Each number is 128 + 32 x the weight over its row's rms, rounded and kept within 0 to 255. Layers, rows and columns count from 0. The size above them is the row's rms in percent of the matrix's.

# layer 7 MLP down (transposed), 768x256, rms 0.0474, rows 49-75, columns 128-255
size [105 111 110  93 111 108  99  93  97 102  87  92 104 107  99  98  90  83  97  96 103  92 102  89 116  97 103]
[[131  72  77 106  90 204 119 116 151 158 139 123 113 167 117 136 141 135  99 150 127 113 154 169 127  58 168 109 154  82  84 141 130  82 100 143 210 100 105 144 105 118 102 155 174 150 166 107 155 195 136 112 134 151 160 120  84  55 133 156 177 154  49 125 136  92 124  54 173  86 144  66 119 180 162 138 128 107  91  89 127 103 123 137 180 135 140 124 113 136 166 130 110 137 164 136 115 195 124 173  74  53 167 105 155 148 131 108 132 120 150 130 132 160  68 177 163 147 121 115 162  84  99 140  90 102  81 173]
 [138 168 183 134 184 148 168  75 167 201  98 127 128 139 136 172 183  93  76 145 131 147  99 130 122 112  87 173 147 121 126 156 184 160 130 141  98 174 151  93 123 120 109 128  97 210 127 109 171 127  83 143 115 180 152 115  79 147 116  84  51 124  96 118  84 117 176  77 149  98  71 144 163 155 107 164 199  48 126 125 105 148  99 125 218 103 142 136 130 128 135 118 106  96 155 127 133 199  75 148 120 165 150 146  91 145 119 128 111 148 191 112  94  98 111 115 103 154  76 121 113 166 137 120  97 158 107 120]
 [ 96  84 104 121 101 109 152 183 127 126 163 144 138 159  64 133 139 102  91 104 121 108 157 165 131 106 195 137 130  93 159  98 113 109 133 147 158 118 157 140  99 200 157 180 172 148 140 176 154 102 131 203 153 168  96 102  68 170 124 197 148 152 177 114  83 122 107 105  93 121 112  66 138 116 125 151 183 103  35  76  78 129 115  93 129 144 149 151 100  73  95 125  98 216 109  85 120  67 150 127 148  75 112  35 109 122  78 108  96 152 175 206 129 113 155 129 138 155  54 160 106 128 114 125 141 167 166 138]
 [154 130 117 106 113  68 122 147 184 138 123 141 122 177 137 162 129  95 138 153 131 105  99 104 186 187  80 149 191 113 114 152 105 129 163 172  85  81 151 100 145 161 171 112 155 153 110 135 127 110 122 151 188 147 131  91 160 128 117 180 117 184  87 116 104 141  98 113 124 144 113 202 165  87 171 164  86 129 116  87 151 145 128 134  69 140  91 154 168 148  93  69 127 120  87 103 144 115 108 147  98 109 122 213  73 159 149 128  80 127 146 120  79 188 103 115 141  62 167 117 112 144 187 152 120  81  99  83]
 [118 163 117  60 130 110 117 188 105 141  99  83 153 140  79 172 100 131 126 122 181 130 159 130 125 113 210  89 137  85 223 132  63 112 157 137 118 115  89  48 147 113 103 142 133 123 140 155 129 133 114  90 132 185 115 114 107  80 118 144 178 161 130  88  94 142 172 135 128 157 136  94 120 152  90 199 177 134 134 127 134 158 124 173 135 159 137 149 152 115 101 153  98 105 130 155 121 167 132 148 138 111 161  84 111 149  79 187 110 145 110 155 115 110 149 102 152 158 124 112 132 196 140 170 132 116 111 176]
 [173 125 204 158 142 164 145 148  55 191 121 121 112 157  89 155 104 119  87 148 131 111  84  74 123 103 113 132  72 102  73 199  65 144  97 139 138 148 115 155 172 234 172  93  74 120 121 158 181 147 145 114 203 105  97 130 150 136 163 171 127  60 184 145 144 127 150 161 100 179  94 110 178 100 117 149 114 107 160 175 201 121  96 123  86 157 145 135 131 150 163 127  94 172  58 108 157  82 154 105 152 117 123 128 111 105 152 119 147 126 178 152 132 186 136 125 125 129  65 145 134 148 150 126 131  86 102 115]
 [ 96 174 123 152 111 125 179 119  94 166  95 136 112 117 170 121 149 107 105 171  91 110  47 144 109 191 131 149 113 109 145 154 152 124  55 119  78  81 122 139 129  97 108  94 109 109 117 121 161 136 152 104 123 176 162  74 111  95  77 171 114 128  72 123 142 178 115  85  64 106  64 141 140 184 123 113 147 212 146 130 122 121 123 129  91 183  80 107 118 125 122  73  85  95  97 164 149 119 161 177 108 165 114 124 152 106 133 174 127 151 136 113 150 129 140 174  95 142  84 124 124 109 132 103 134 123 128 168]
 [143 136 131 106 134 156 151 120 135 127 155  85 153 148 146  73 167 157 111 156 178  99 122 114 118 136  24 163 125 165 143 155  91 146 197 107 120 195  69 144 105 114 149 100 136  70 123 184  73 165 117 156 150 151  59  87 117  44 146 180 177 124  87 120  88 166 103 147 172 175 198 157 133 137 183 122 136  85 166 137 111  72  77 126 149 160 101 159  76  81 121 174 105 121  96 166 111 126  73  84 160 182 107 115 154 125 105 122 152 101 113 156 129  82 128  88  93 151  92 112  72 101  85 141 119 124 132 112]
 [148 124  98 166 102 124 166 113 173  95 180 120 145  97  97 113  70 159 142 134 101 152 147 120 122 124 124 117 133 117 109 195  85 106 212 128  37 100 122 154 150 133 142 108 130 120 142 115 175 147 139 127 120 207  93 136 131 114 190 150 181 155 131 135 152 139 135 145 164 127 163  93  67 145 117 199 122 105 138  80 120 126 170  78 184 106 168 102 115 118  95  90 105 114 134 142 117 107 119 143  69 142 158 110 130 120 142 179 105 177 121 107  93 104 130 123 102 136 153 169 148 121 159 108 147 161 129 167]
 [104 132 143 130  94  93  79 174  93 117 132 106 103 129 109 167 109  93 102 215 117 109 170 133 135  65 163  84 134 173  94 134 124  51 105 184 117 255  72 158 125 162 129 125 165 166  96 211 148 104 167 153 134 190 189 180 141 160 127  99 132 163  92 208 169  87 159 134 134 141 183 165 104 152  94 101 123 124 156 102 112 102 107 129 149 126  37 104 175 124  82 100 131 124 119 193 123  97 128 153 113 155 112 100 123 137 158 147 111 119  84 191 131 126 112 136 150 159  78 107 158 117  81 117 121 110 129 114]
 [139 157  40 120 138 173 178 145 120  41 156  86 150 166 125 160 162  93 125 161  91 143 148 120 201  57 106  79  95 116 193 107 124 119 138 122 140 124 117 100 140 147 154 138  74 132 104 139 112 108 183 108  74 145 128 145 172 112  89 132 127 153 108 173 153 110 131  78 115 109  45  39 141  84 131 107 100 104 122 119 103 140 158  59 131 133 157 127 106 125 169 122 106 195 112 136  81 164 110 123 141 122 100 117 115 130 128 138 159 111 141 118 116 100 129 106  99 110 117 105 123 142 109 160 164 116 190 125]
 [151 174 125  97 158 102 129 153 108  99 163 104 144 111  41  96 112 193 150 104 139 134  87  64 167 148 126 112  93  66 163 206 129  69 129 134 115 123 127 111 150 134 135 118  70 122 127 145 148 124  60 143 112 148  89 140 106 137  88  94 117 138 197 111 128 125 133 124  93 112 209  92 139 165 200  84 159 120 123 131 135 156 110  98 170 118  74 139 124 109 141  94 117 106 138 152 101 170 113  42 181 130 103 114 177 140  60 144 121 153 120 175  95 178 134 177 132 153 149 149 155 153 145 169  95 119 146 159]
 [147 162 141 129 137  89 169 124  63 118 120 156 124 147 183 115 145 150 140 151 106  74 166 100 159  64  81 109  80 116  82 108  93  95 146 138 161 106 110 135  75 165 106 119  95 167  93 112 120  88 124 158 185 147  51 128 121 135 110 164 146 118  91  94 148 132  94 118 162 172 105 106  78 106 135 167 118  94 140 141  98  55 170  83 134 160 142 103 164 102 118  81   4 165 133 162 104 148 168 142 104 113 149 154 106  64 134 111  94 117 175 143 147 162 127  99  85 109 146 161 132 117 124  80 109 188 138 165]
 [170 153 136 144 111 115 172 105  82 123 134  99 155 126  90  73  88 117 137 113 143 115 104 114  79 154 127  85  97 103  65  90 118  84  98 136 179 103 120 154 143 105  83 125  71 132 109  92  78 137 130 147 190 176  84 131 103  48 162 118  92 181  64 181 173 133 132 166 109 184 128 176  47 143 175 154 112 135 155 152  80 142 148 111 157 166  79  94 153 133 108  78 209 201 140 102 105 145  92  97  82 145 106 133 146 136  68 118 110 159  80 153 120 125 187 162 119 118 154 131 142 117  79 129  79 124 110 144]
 [217 160 100 141 137 143 100 173 118  95 133 136 104 135 164 141 159 152 131 130 140 125 126 100 148 164 101  95 113 139 126 157 166 128 182 174 137 135 127  95  82 135 148 153 110 125 162  98 150 161 134 118 171 110 126 137 140 110 121 197 139 117 110 157 144 134 188 172 115 135 113 133 111 122 108  99 121 151 146 141 157 107  90  89 112 189 162 103  99 133 176 113 160 181 100 105 160 125  92 142 190 175 131 126 155  95 104  97  80 117  86 113 118 160 151 148 114 125  86 102 117  25 145 115 129  88 126 129]
 [173 173 106  81  93  70 119 103 109 152 138 160  82 243 108  86 163 163 102 167 144 156 131 132 113 141 116 147 150 108 151 141 132 135 161 112 136 104 141 117 136 165 102 111 125 141 110  69 115 217 154  89 108 152 124  66 147 116 179 102  63 182  95 105  93 128 108 184 117 152 155 109 113 147 142 107 109 161 157  72 133  70 150 141 138 149 153 104 115 131  57 192 156 111 136 156 132 139  65 111 130 110 105 151 204  98 109 106 155  92 105 128 176  79 156  76  98 135  87 107 102 126 131 165 157  90  81  96]
 [ 86 210 142 109 177 168 100 159 176 114 124 133 170 130 146  84 108 126 110  74 146 147 106  80 120 117 135 122 199 191 110 124 151 111 116 136 155  95 123 146 106  82  75 101 153  89  94 179  97 123 150 136 122 141 142 133 130 141 148 125  83 119  90 108 132 119 167  90 124 150  81 126 154 157  90 138 159  85 131 178 166 130 117 120 149 103 133 132 140 130 108 142 127 181  89  90 148 135 135 106  87 110 104 148 127 125 159  86 122 110 109 107 129 132  65 113 129 182 132 123 208  68 199  91 148 104  84  73]
 [140 114 121  77 114 181 155 135 146 121 189 140 144 159 130 129 128 119  92 179 116 132  99 136 129 127 141  86 131 142 116 107 126 141 155  89 180 101  94 125 135 139 177 177 189 141 129 110  94 155 109 165 165  96 136 120 151 188 124 127  84  85 141 128 180 134 193 117 138 150 176 108 120 174 139 122 180  85 128 118  97 132 118 177 161 106 105 124 149 114 125 105  83 137 160  94 166  96 162 181  81 143 109 186 137  80 149 115 137 135 144 146  61 118 141 178 134 116  59 181 218  80  94 126 133  75  82 211]
 [154 125 122 110 170 155 170 121 197 131 177 132 105  91 185 152 103 103 149 100 157 121 139 165 172 107 170 178  94 223 106 155 170 138 185 131  82  50 110 136 136 108 127 138  62  82  48 139 122  95 160 119 106 160 128 127  96  63 142  87 160 108 169  85 133 103 124 123 132 162 105  65 121  90 125 113 116 102 130 144 123 191 131  84 176 112  80 149  82 158 125  95 137 130 153 144 157 132 129  93 113 114 118 116 154 142 139 157 174  84 103 124 145  81 107 173 115 135 183 108 175 176 117 100 107 201 158 155]
 [132  64 127 155  98 131 178 110 183 100 141 169 138 143 120 101 103 137  70 131 129  92 125 172 128 138 150  95  89 169 175 147 143 141  87 174 102 141  84 131 170 133 137 181 106 176 105  91 118 188 108 115 156 182 210  86 133 156 169 160  94 130 116  73 119 142 127  78 120 111 103 102  95 158 125  94 124 161  93 107 125 147 161  98 177 127 202 196 133 113 100 156 118 175 125 104  99  74 102 161 168 120 118 119 169 148 139 103 126 192 172 168 134 146 190 142 123 138 104 159 142 134  92 111 109 122  92 143]
 [138  69  85 153 111 142 160 134  98 127 121 145 116 110 157  91 118 145 129 112 106 164  96 148 202  94  83 122 157 149 121  76  93 147 173 176 120 131  59 187 159 173 136 163 121 197 100 103 102 165 112  81 152 136  83  84 112 139  37  82 162 162  86 118 177 142 115 126 172 130 102 117 107 110 142  74 113 162 128 116 106 112 145 151 167 154  57 130 151  87 102  91  79 134 146 110  93 128  94  90 170 143 130 129  57 106  87 168 161 117 138 135  81 196 149  78 151 133 127 116 120 179  99 149 135 155 148 102]
 [107 174 147 189 202 154 128 133  91 122 126 111  88 172 121 165  83 127 179 176 171 133 100 113 145 126  86 101 123  88 140 149 146 171 149 125 130 128 134 103 126 102 112 138 115 111 104 184 190 137 115  95 125 176 108  42 117 115 145 147 138 135 149 112  98 121 113 120  99 175 131  86 112 178 130  86  93  92 146 154  64 142 157 161 171 105  96 110  96 163 210 120 166 135 112 148  95  89  58 165 157 163 148 129 169 143 109 138 150 112 156 145 115 135 135 138 155 127  73 101 129 134 143 168  81  82 104 171]
 [140 149 128 103 104 158 104  99 128 112 168  62 161  94 189 110  84 112 122 152 127 164 175 170 104 164  73 170  81 111 130 149 117  77 142  62 165 138 123 150 188  94 103 167 176 152 109 152 180 135 101 140 132 169 164 147  98  91 156 151 145 124 156 149 139 127 148  94  73 198 100 111 122 137 139 137 111 152  21 141 114 178 167  83 183 110  72 106 115 163 140 120 123 123 159 115 121 180 128 146 150  80  92 103 137 127 119 159 145  98  84 143 195  87 147  65 112 114 148 109 142 170 111 138 116 160 168 175]
 [177  61 138 125 113  67 112 156 109 121 132  90 120  98 112 167 158 103 114 150 122 150 151  87 112 193 118 119 157 130 122 146 127  86 139 170 106 170 135 118 177 115  95 100 161 147 158 187 172 106 114 110 152 125 171 133  87 130 105 152  82 154 141 102  45 101 105 122 156 131 141  48 142  79 111 152 177  91  90 188 169 169  97 139  92 119 111 153  89 116 174  79 155  94 134 125 123 120  93 148 110 162 185 161 110 130 158 108 143 176 191 195 183 152 133 115  90 147 162 137 181  71  64 130 154 115 112 152]
 [151 122 131 182  96 175 107  91 175  95 173 115  92  78 140 113 102 130 115 109 147 118 110 158 138 121 114 134 127 118 124 108 119 132 161  48 133 151 103 113 188 170 117 130 150 198  85  95  99 113 144 150 151 142 110  96  63 102 166 100 144 127 160 174 154 118 135 151 118 143 120 136 114 134  94 127  88 142 195 145 135 189  92 107 137 129  90 137 143 180  52 110 137 155 151  84  94 147 126 163 136 118  54 154  94  84 134 127 188 139 114 176 104 170 118 126  65 122 119 175 147 112 115 145 132 145 164 126]
 [137 128 147 110 178 119 113  76 144  90 130 152 117 169 146 119 153 140 134 100  62 111  99 164 140  88 144 124 164 144 179  96  97 140 116 159 182  72  96 178  90  98 153 105  89 162 134 135 144 100 155 137 171 107 195 162  97 162 125 161 129 157 146 123 115 157 184 110 151 128 139 145 115 123 102  75 216 130  79  25 145 186 173 142 105 145 133 161 105 134 157  75  84  79 115  86 124 134 121 140  45 131 141  93 108  90 146 118 161 130 164 113 105 114 182  84 126 134  95 134 115 162  98 180 190 169  55  92]
 [ 59  92 116 176 116 141 134 125 146  84 134 137 143 136 138 175 103 166 116 129  64 188 159 148 109 106 153 113  96 123 189 163 153  95 155 142 165 112  57 106 137 168 126 204 178 127 172 135 111  95 143 108 207 142 109 148 138 147  78  95 112  96 142 177 192 150 165 119  86 202 173 137 148  91  99 141 139  68 121  75 129 219 189 171 120 144 104 121  70 135  88 186 157 165 173  88 149 122 113  88 142 118  70 130 118 111  88 165 150 149 190  85 172 125 145 205 134  68 121 106 140 124  84 133 121 105 151  88]]
# layer 7 MLP up, 768x256, rms 0.0474, rows 50-76, columns 128-255
size [108 103 104 104  95 104  96 104 106  89  94 102 108 101  93  89  80  94 100 102  90  98  90 106 100 105 101]
[[125 136 144 131 109 178 166  81 112 115 136 139  68 157 125 133 169 109 172  31 100 130 176 147 142 126  78 118  59 130 111 149 189 152 159  82 127 119 163 140 148  96  87 129 102 135 125 177  79 118 145 118 129 113  66  97  87 126 115 152  68  63  91 178  69  96 132 156 120 188 134 119 129  65 146 134 132 107 162 162 127 136 118 115 148 132 125  80 129 153 117 168 171 116 101 152 136 136 117 129  93  87 103 111 105 118  78 143 122 155 153 128 138  73 132 162 136 151 144  77 218 100 124 128 150 139  95 132]
 [141 139 106 117 135  78 163 103 187 117 147 118 100 156 148 148  55 100 105 136 123 115  74 115 152 156 191 120 114 169 178 139 134 106 121  64 109  87  65  61 123 158 112 132 143 143 204 170  73 163  98 131 103  86 110 149 125 162 114 165 110 162 174  91 142 176 178 150 167 154  84  96 134 117 123 154 159 152  75  89 176 153 116  93  97 159 160 107 115 106 117 134  70 142 123  56 175  86 129 148 101 124 147 111 143 134 125  90 123 113 170 216 104 148 144 100 176 208  89  97 149 134 107 133 157 154 135 131]
 [105 149 117 158 129 120 152 142 155 166  90  95 127 134 145 103 136 100 138  77 148 132 139 142 181 140 164 188 134 107 136  77 109 127  99 128  55  99 162 148 138 161 118 151  28 167 125 122  93 148 105 152 142 123 142 100 153  74  94  92 172  98 128 150  85 135 112 104 159 156 116 141 142 136 109 168 110 136 145 144  94 183  98 142  93 150 108 106  95 118  60  75 146 122 186 165 152 109 170 108 126 107 110 121 157 109 139 147 131 131 146 113 141 136 110 131 151 153  83 143 176 128 111 120  87  77 122  91]
 [ 77 144 114 133 143 134 150 104 148 117 181 110 182  93 107 138 128  57 146 166 104 102 138 118 163  63 145  74 149 152  71 125 115  96 159 144 131 138  77 111 115 163 136 160  80 129 126 167  65 169 165 150 106 114  91 179 111 173 175 191 166 154 101 120  93 134 155  93 166 165 140 128 101 128 125 123 146 111 103  97 150 110  83 133 141 144 115 136 123 147 162 164 137 112 173 163 126 121 191 125 109 138 133 103 114 154 110  86  62 142 107 177 146 189 138 116  86 167 196 173 165  53 104 186  89 106  62 102]
 [120 180 102  80 121  90 118 142 115 143 138 178  78 171 137  99 143 101  98 132 151  98 137 137 127 114  65 124 137 133 126 145 152 170 153 106 143 120 151  89 100 181 127 137 109 178 126 104 170 183  89 185 100 166 125 110 117 135  97 129  79  77 131 134 144 143 191 118 144  96 139 151 116  84 155  97  67 127 117  86 119 147  91 147 182 148 124  92 153 115 118 145  86 136 119 131 140 120 129 124 111 169 160 112 117 154  87 113  84 173 101 146 105 169  80 208 170 130 185 129 115  92 159 139 146  78 137  67]
 [172 168 132 111 164  81 164 140 147  64  92 125 167 148 139 111  56 122 151 144  84 179 128 114 136 102 149 107 131 182 112 154 135 179 147 153 200 147  90 120 134 151 141 124 153 159 151  97 165 105 122 105 104 100  91 116 118 110  93 145  92  81 148  90 169 146 123 158 153  99  93 133 116 216 140 131 178 144 118 153  73 159  70  94 152 140  95 128 157 101 127 163 119  59 134 113 143 146 193  88 169  92 170 121 114 115 101 147 164 101 127 145 170 136 159 168 141 164  95 139 138  75 100 118 107 115 159 196]
 [128 131 136  82 133  57 149 126 106 151 141 149 111 146 142  99 119  34 170 156  84 181  97 138 138 120 152 114 173 155 112 142  93 174  72 129  75 136 183 107 138 151 150 113 174 141  75 103 105 154 111 107 118 139 132 159 209 122 123 156 157 166 139 121 115 150 129 126 118 171 109 144 133 146 127 152 116 114 125  98 122 130 158 118 134 116 160 108 139 199 139  74 111 160 167 121 145  55 109 152 174 126 161 153 122 140 113 150 144  97 123 153 162 133 143 121 141  84 130 116  99 120 140 131 173 125 147 111]
 [125  99 196  88 108 136 143 113 171 129 127 126 205  78  91 163 111 129 124 189 141 122 185 139 102 154 142 132 111  89 118 101 120 201  49 147  94 112 129 118 120 146 136 163 110 159  94 109  53 105 147 148 205 135 101 142 129 165 131  95  84  99  84 131  83  50 110 143 129 156 137 110 125 113 144 125 104 104 166 115 108 170  68  66 103 132 117 120 158 108 131 132 147 134 122  87 132 116 168 100 106 158  82 155  92 128  56 111  78 166  85 164 109 154 124 119 140 161 175 122 127 135 112 133  88  99 144  95]
 [ 80  96 191  90 169 137  94 164 100 124 113  78 153 127  94 154 136 147  75 104 123  51 116 108 155 157 121 144 116 116 169 163 122 143  82 136 142 185 128  95  92 134 146 133  82 111 101 115 129 169 158 159 117 133 148 178  55 157 153  94  71 148  96 168 108  58 124 140 154 179 101 126 163  94 120 170 148 130 102  93 105 159  72 131 140 115 109 121 171 127 149 106 138 105 178 136 125  25 100 146  89 109 130 121 127  98 111  93  66 109  97 119 108 131 150 168 125 135 106 119 117  94 133 140 166 126 135 150]
 [131 221 157 166 140 135 118  96 167 164 119 165  73  98 134 124  95 130 138 175 182 142 166 107 151 110 163 151 156 165  90  67 162 110 178 118 125 148  76  78 161 172 131 102 146  95 126 105  82 108  89 117 107 101  83 169 129  84 109 116 128 111 102 127 114 177 113 149  71  86 149 162 152  74 171 103 164 118 132 110 117 170 117 102 166 127  97 113 100 153 128 116 207 117 171 108 157 139 143 140 141 111 117 149 158 151 120 117 144 169 188 103 177 115 155 123 178 136 133 132 156  98  48 132  66 115 101 145]
 [159 109 172 107 114  82 107 153 133  75 146  63  88 114  88 133 163  73 146 198 129 117 105 125 128 129 116  82 136  89 100 100 163  92 145 137  54 133 163 200 117 134 131 142 115  77 147   5 138 103 126 111 170 164 157  70 185  96 106 167 131 104 103 175 141 150 181 154 148 168 118 145  96  77 118 169 121 105 107 149 160 139 127 122 110 128  85 107 125 180 114 186 186 126 124  81 121 149 167 141  85 119 113 118 151  88 140 159  85 126 129 113 141 142 110  77 151 122 117 139 123 112 156 150 112  97 145 145]
 [159 107 119  87 106  84 197  98 137 110 133 136  64 164 193  72 130  85 105 167 129 102  80 169 171 116  75  63 144 149 151 117  89 168 157  79 105 150 122 139 124 158 169 136 103 180 109  95  78 154 121 155 113 108 107  92  95  84 141 139 115 107 189 115 130  98 151 141 113  99 151 161 153  94 152 140 137  63 136 135 103 157 165 117  89 148 140 183  63 127  92 124 108 146 174 181 154 145 170 131 114 114  72 157 132 196 165 191 135 122 180 123 104 129 120 117 208 134 108 163 129 117 108  49  37 105 125 176]
 [130 190 178 167 105 121 156 140 100 149 126  77 150 188 103 136 163  92 141 161 132  92 119 174  84 159 133 146 120 151 129 152 129 167 129 104 109 107 152 112 113  93  95 169 123 145 113 154 111  76 101  98 135 116  60 178 124 136  32 106  89 117  59 157 131  97 145 138 103 117  98 167 124  93  94 103 123 101 181 130  76 116 154 172 138  90 129 138 164 139 127 120 116 166 139 115 173 133  89  97 130 109 165  94 158 137 157 113 140 174  81 118 192 138 160 106 131 163 109 134 136 113 136 107 148 116  97  99]
 [ 68 126 120 115 101  66 133 114 107 125 171 156  75 156 108 119  84  88 118 148 115 172 180 107 121 171 187  93 100 139 125 147 122 167 117 136 140 119  87 110 134  92 155  96 125 118 158 107 114 123 149 146 166  55 142  81 133 135 117  69 135 105  78 104 162 136 163 146  74 135 127 124  72 116 211 158 174 158 116 169 143  97 105 150  99 146 128  58 199 146  67 162 102 140  99 106 148  97 120 104  84 170 136 151 123  88  62  94 149 137 117 133  95 159 113 146  81 150 167 172 131 123 134  79 163 156 157 120]
 [ 82  84 161  41 108 114 163 136  74  96 192 125 163 155 104  89 121  98 133 165 117 121 135  74 153 164 166  91  98 148 180 142 124 150  38 128 136 163 104 145 170 145 149  68 178 111 134 176  98 154 121 109 114 126 136 143 159 121 157  94 142 142  88 144 173 166 138 134 149 159 109 169 163  79 151 117 111 116 164 121 127 152  98 158 163 166 108 121 142 135  65  94 124 108 111 152 115 108 138  96 105 139  93 162 156  97 133 194  98 105 134 176 145 105  84 152 161 114 165 132 135 101 149 125 139 127 113 144]
 [ 92  33 181 144 125  99 128 146 173  64 160 185 159 103 172 151 138 137 127 130 111 105 131 111 159 119 164  92  96 135 136 109 127 114 119 132 143 146 141 146 167 144  52 150 162 145 100  81 100 134  84  78 170 116 121 109 115 162 111 178 138  99 123 112 119  77  98 233 103  84 130 128 150 124 122 154 170 101 162 144  97 136 148 121  89 130 152  91  92 104 149  82 103 134 175 140 180 112  90 121 143 124 177  79 129  96 132 114 171 108 170  72  92 134 150  99 167 147 120 156 117 164 118 148 166 160 134 120]
 [121 147 169 101 116 133  90 144 100  48 110 155 101 105 107 170 152 115 156 127 101 118  90 154 113 190 138 108 122 139 119 115 116 193  40 159  76 138 157 131  80  93 137 176 103 167 129 115 123  91  91 108 124  89 131 128  84  97 164 144 211 160 117 113 122 140 112  80 119 122 117 112 159  65 133 130 148 152 127 107 111 134 124 131 139 195 165 162  88  95 153 128 120 138 159  76 121 101  96 136 120 107 146 114 105 119 132 145  88 125 145 149 150  84 118 124  28 111 136 196 137  94 100 104 120 115 170 104]
 [140 142  99  41 107  91 172 127 111 161  95 164 159  79  91 149 115 121  48 122  74 163 156 172 164 168 147 134 173 137 118  69  79 139 203 113 111 115  84 128 143 124  69 180 167 155  79 126 200 166 132 118 168 109 152 148 116 104 146 153 119 175  69 113 100 158 126 173  98 124 137 168  95 107 105 110  88 125 173  84 140 141 121  93 112 124 128 139 167 155 143  89 134 178 160  98 195 127 112 146 105 122 120 121  59 143  94  76 151 168 119 141 134 164  71  67 148 115 112  88 119 121  83 151 127 144 153 117]
 [104 108 116 102 120 186 107  86 134 127 156 125 152 174 167 164  88 128 132 100 100  83 122 167 165 144 133 122 206 186  59 134  94 198 118 158 150 199 162 124  93  62 100 161 158 125 112 123 171 106 115 160 176 137  70 155 190 118 122 160 114 167  95 154  74 130 134  72 134 133 153 101 133 111  58 169 151 125 111 124 147 141  86 108 134  81 136 164  81 193 117 132 135 111  54 123 131 152 103 137 197 152 136 106 129 117  92 143 132 152 175  88 165  84 152  74 192  97  85 140 105 186 172 176 138 159  81 138]
 [ 92  64 133 152 119 173 191 115 120 136 134 146 103 140  84 134 105  99 165 123 190 138 144  83 114  94 199 125 105 174 137 125 138 126 111 131 100 143 125 121  64 129 107 156  67 154  91 150 127 154  80  49 161  53 107 148 112 115 107  99 168 122 111 130  99 180 142 113  96 150 137 119 136 131 154 176 127 143 132 142 118 151  96 108 163 110 103 166 118 112  59 126 127 162  87 128 125 131 135 130  85 118 148 123 121 151 158 140 154 143 142 128 123 185  86  77 110 131  77 149 174 186  60 125 140  96 115 168]
 [143 144 159 183  65 115 163 155  90 143 145 100 105 169 110 118  75 122 155 134  78 131 137 126 147 168 108 167 131 125 132  80 164 166 106 158 112  91 174 147 130 141 138  78 157 134 139 121 147 143 129  99 174 159  88 159 100 186 119 169  85 184 101 137 167  91  87 177 146 102 120 176 166 121 110 146 148 132 114  96 130 120 107 136  44  68 115  67  90 108 173  77 131  85  99 144 132  88 156 201  81  83 133  74 133 158 164  89 168 127 140 129 147 143 129 141  97 141 120 128 137  65 164 115 158  74 182 161]
 [ 82 114  54 144 132 186 108  97 196  93 151 130 125 169  96 144 117 152 150 129  99 163  94 105 107 134 137 134  87 174 142  63 118 161 110  88 146  85 160 200 159 101  88 152 131 123  94 123 105 127 116 106 178 185 119 198  90  91 132 194 107 114 132 157 125 147 144  76 146 192 121 113 132 132 174 132  88 148 114 137  67 129 131  90 100 112 121 121 153 174 125 115 134 152 174  37 146 130  93  85  74 168  74 163 102 188  95 103  94 152 152 150 139 135 114 142 109 117 150  29 133 136  76  79 150  96 139 202]
 [175 130 168 103 126  93 159 118 171  74 163 110 123 128 165 162  96 173 155 232  55 167 123 150 115 110 137 135 137 114 149 132 140 116 127 110 156 190  84 130  91 148 175 108 150 169 116 136 148  93 125 105 108   4 124 103 144 140 127 118 199 144 147  70 108 181 109 107 113 149 114 114 160  70  92 109  72 124 139 181 143 113 147  99 135  87 136 151 109 199  48 140  81 102 117  97 118 118  78 120  92  80  96 133 126 125 134 182 123 162 165 111 124 119 148  91 187 131 157 116 130 152 115 117 120 126 147 155]
 [175 161 125 173 144 109 128 140  55  81 153 100 121 116 162 132  95 130 170 113 130 139 109 129 152 127 146 131 169 117 161  92 107 126  98  67  52 129 116 110 129  92 149 118  70 127 118 101  97 143 116 124 132 122 120 117 115 106 122 147 178 103 194 113 182 142 159 155 131 110 180 158 128  96 165 140 108 130 127 172 162 198 150 150 135 139  97  90  71 146 107 145 185 119 179   0 126 166 134 149 159 148 191  78 101 111 128  80 169 115  83 150 145 153 107 103  50 100 106 160 118 114 131 109 134 184 178 127]
 [125 156 131 123  10 163 154  98 131 107 124 116  85 112  58 155 121 161 110  86  92 155 105  95 141 101 126 152 111 203 104 104 142 145 143 150 106 147 155  82 152  97 139 127 125 114 136 107 170 152 147 140 151 112  66 170 175 105 146  95 112 212 105 164 111  30 149 115 104 179 169 129 151  42 133 104  96 136 147 163  83 142 132 136  71 134 118 137 141  98  89  89 130 113 156 163 181 137 136  98 147  95 176 137 108 142  97 127 118 158 139 114 116 178 157 136 151 166 107 217 133 133 147 114 122 117  52 162]
 [ 77  75 135 143 130 135 160  90 103 181 160 152  60 138 189  96  75  91 185 110 120 150 149 123 111 165  70 145 147 115 120 127 136 159 154 160 169 110 140 142 112  51 126 123 146 103  53 135  87 105 120  92  98 139 173  97 167 146 120 121  57 131 147 103 161 158 170 138 104 182 120 137 133  89 161  77  97 100 105  86  91 104 172 125 200 105 118 166 118  93 140 155 174 136 146 159  96  85 124 140 151 138 121 152  51  83 126 115  76 163 107 140 130 170 114 159 134 130 101 171 115 190 139 113 108 111 119  99]
 [132  95 110 127 154 156 179 102 128  85  89 115 134 121  99 166 141 106 133  82  90  82 139 141  67 155  89 121 110 163 154 155 120 182 138  76 115 138 142 135  96 110 125 172 100 130 138 135  43 120 152 143 123 144 191 145 114 167 131 115 183 142 136 183 123 134 171  81 145 131 166 102 155 118 117 153 122  78 142 140  70 105 124 124  94 140 108  93 155 148 142 149 150  57 113 120 149 103 123  87 203 132 138 128  84 149 123 116 133 168  94 122 109 138 134 119 179 140 196 188 162 168 128 123 111 172  34 104]]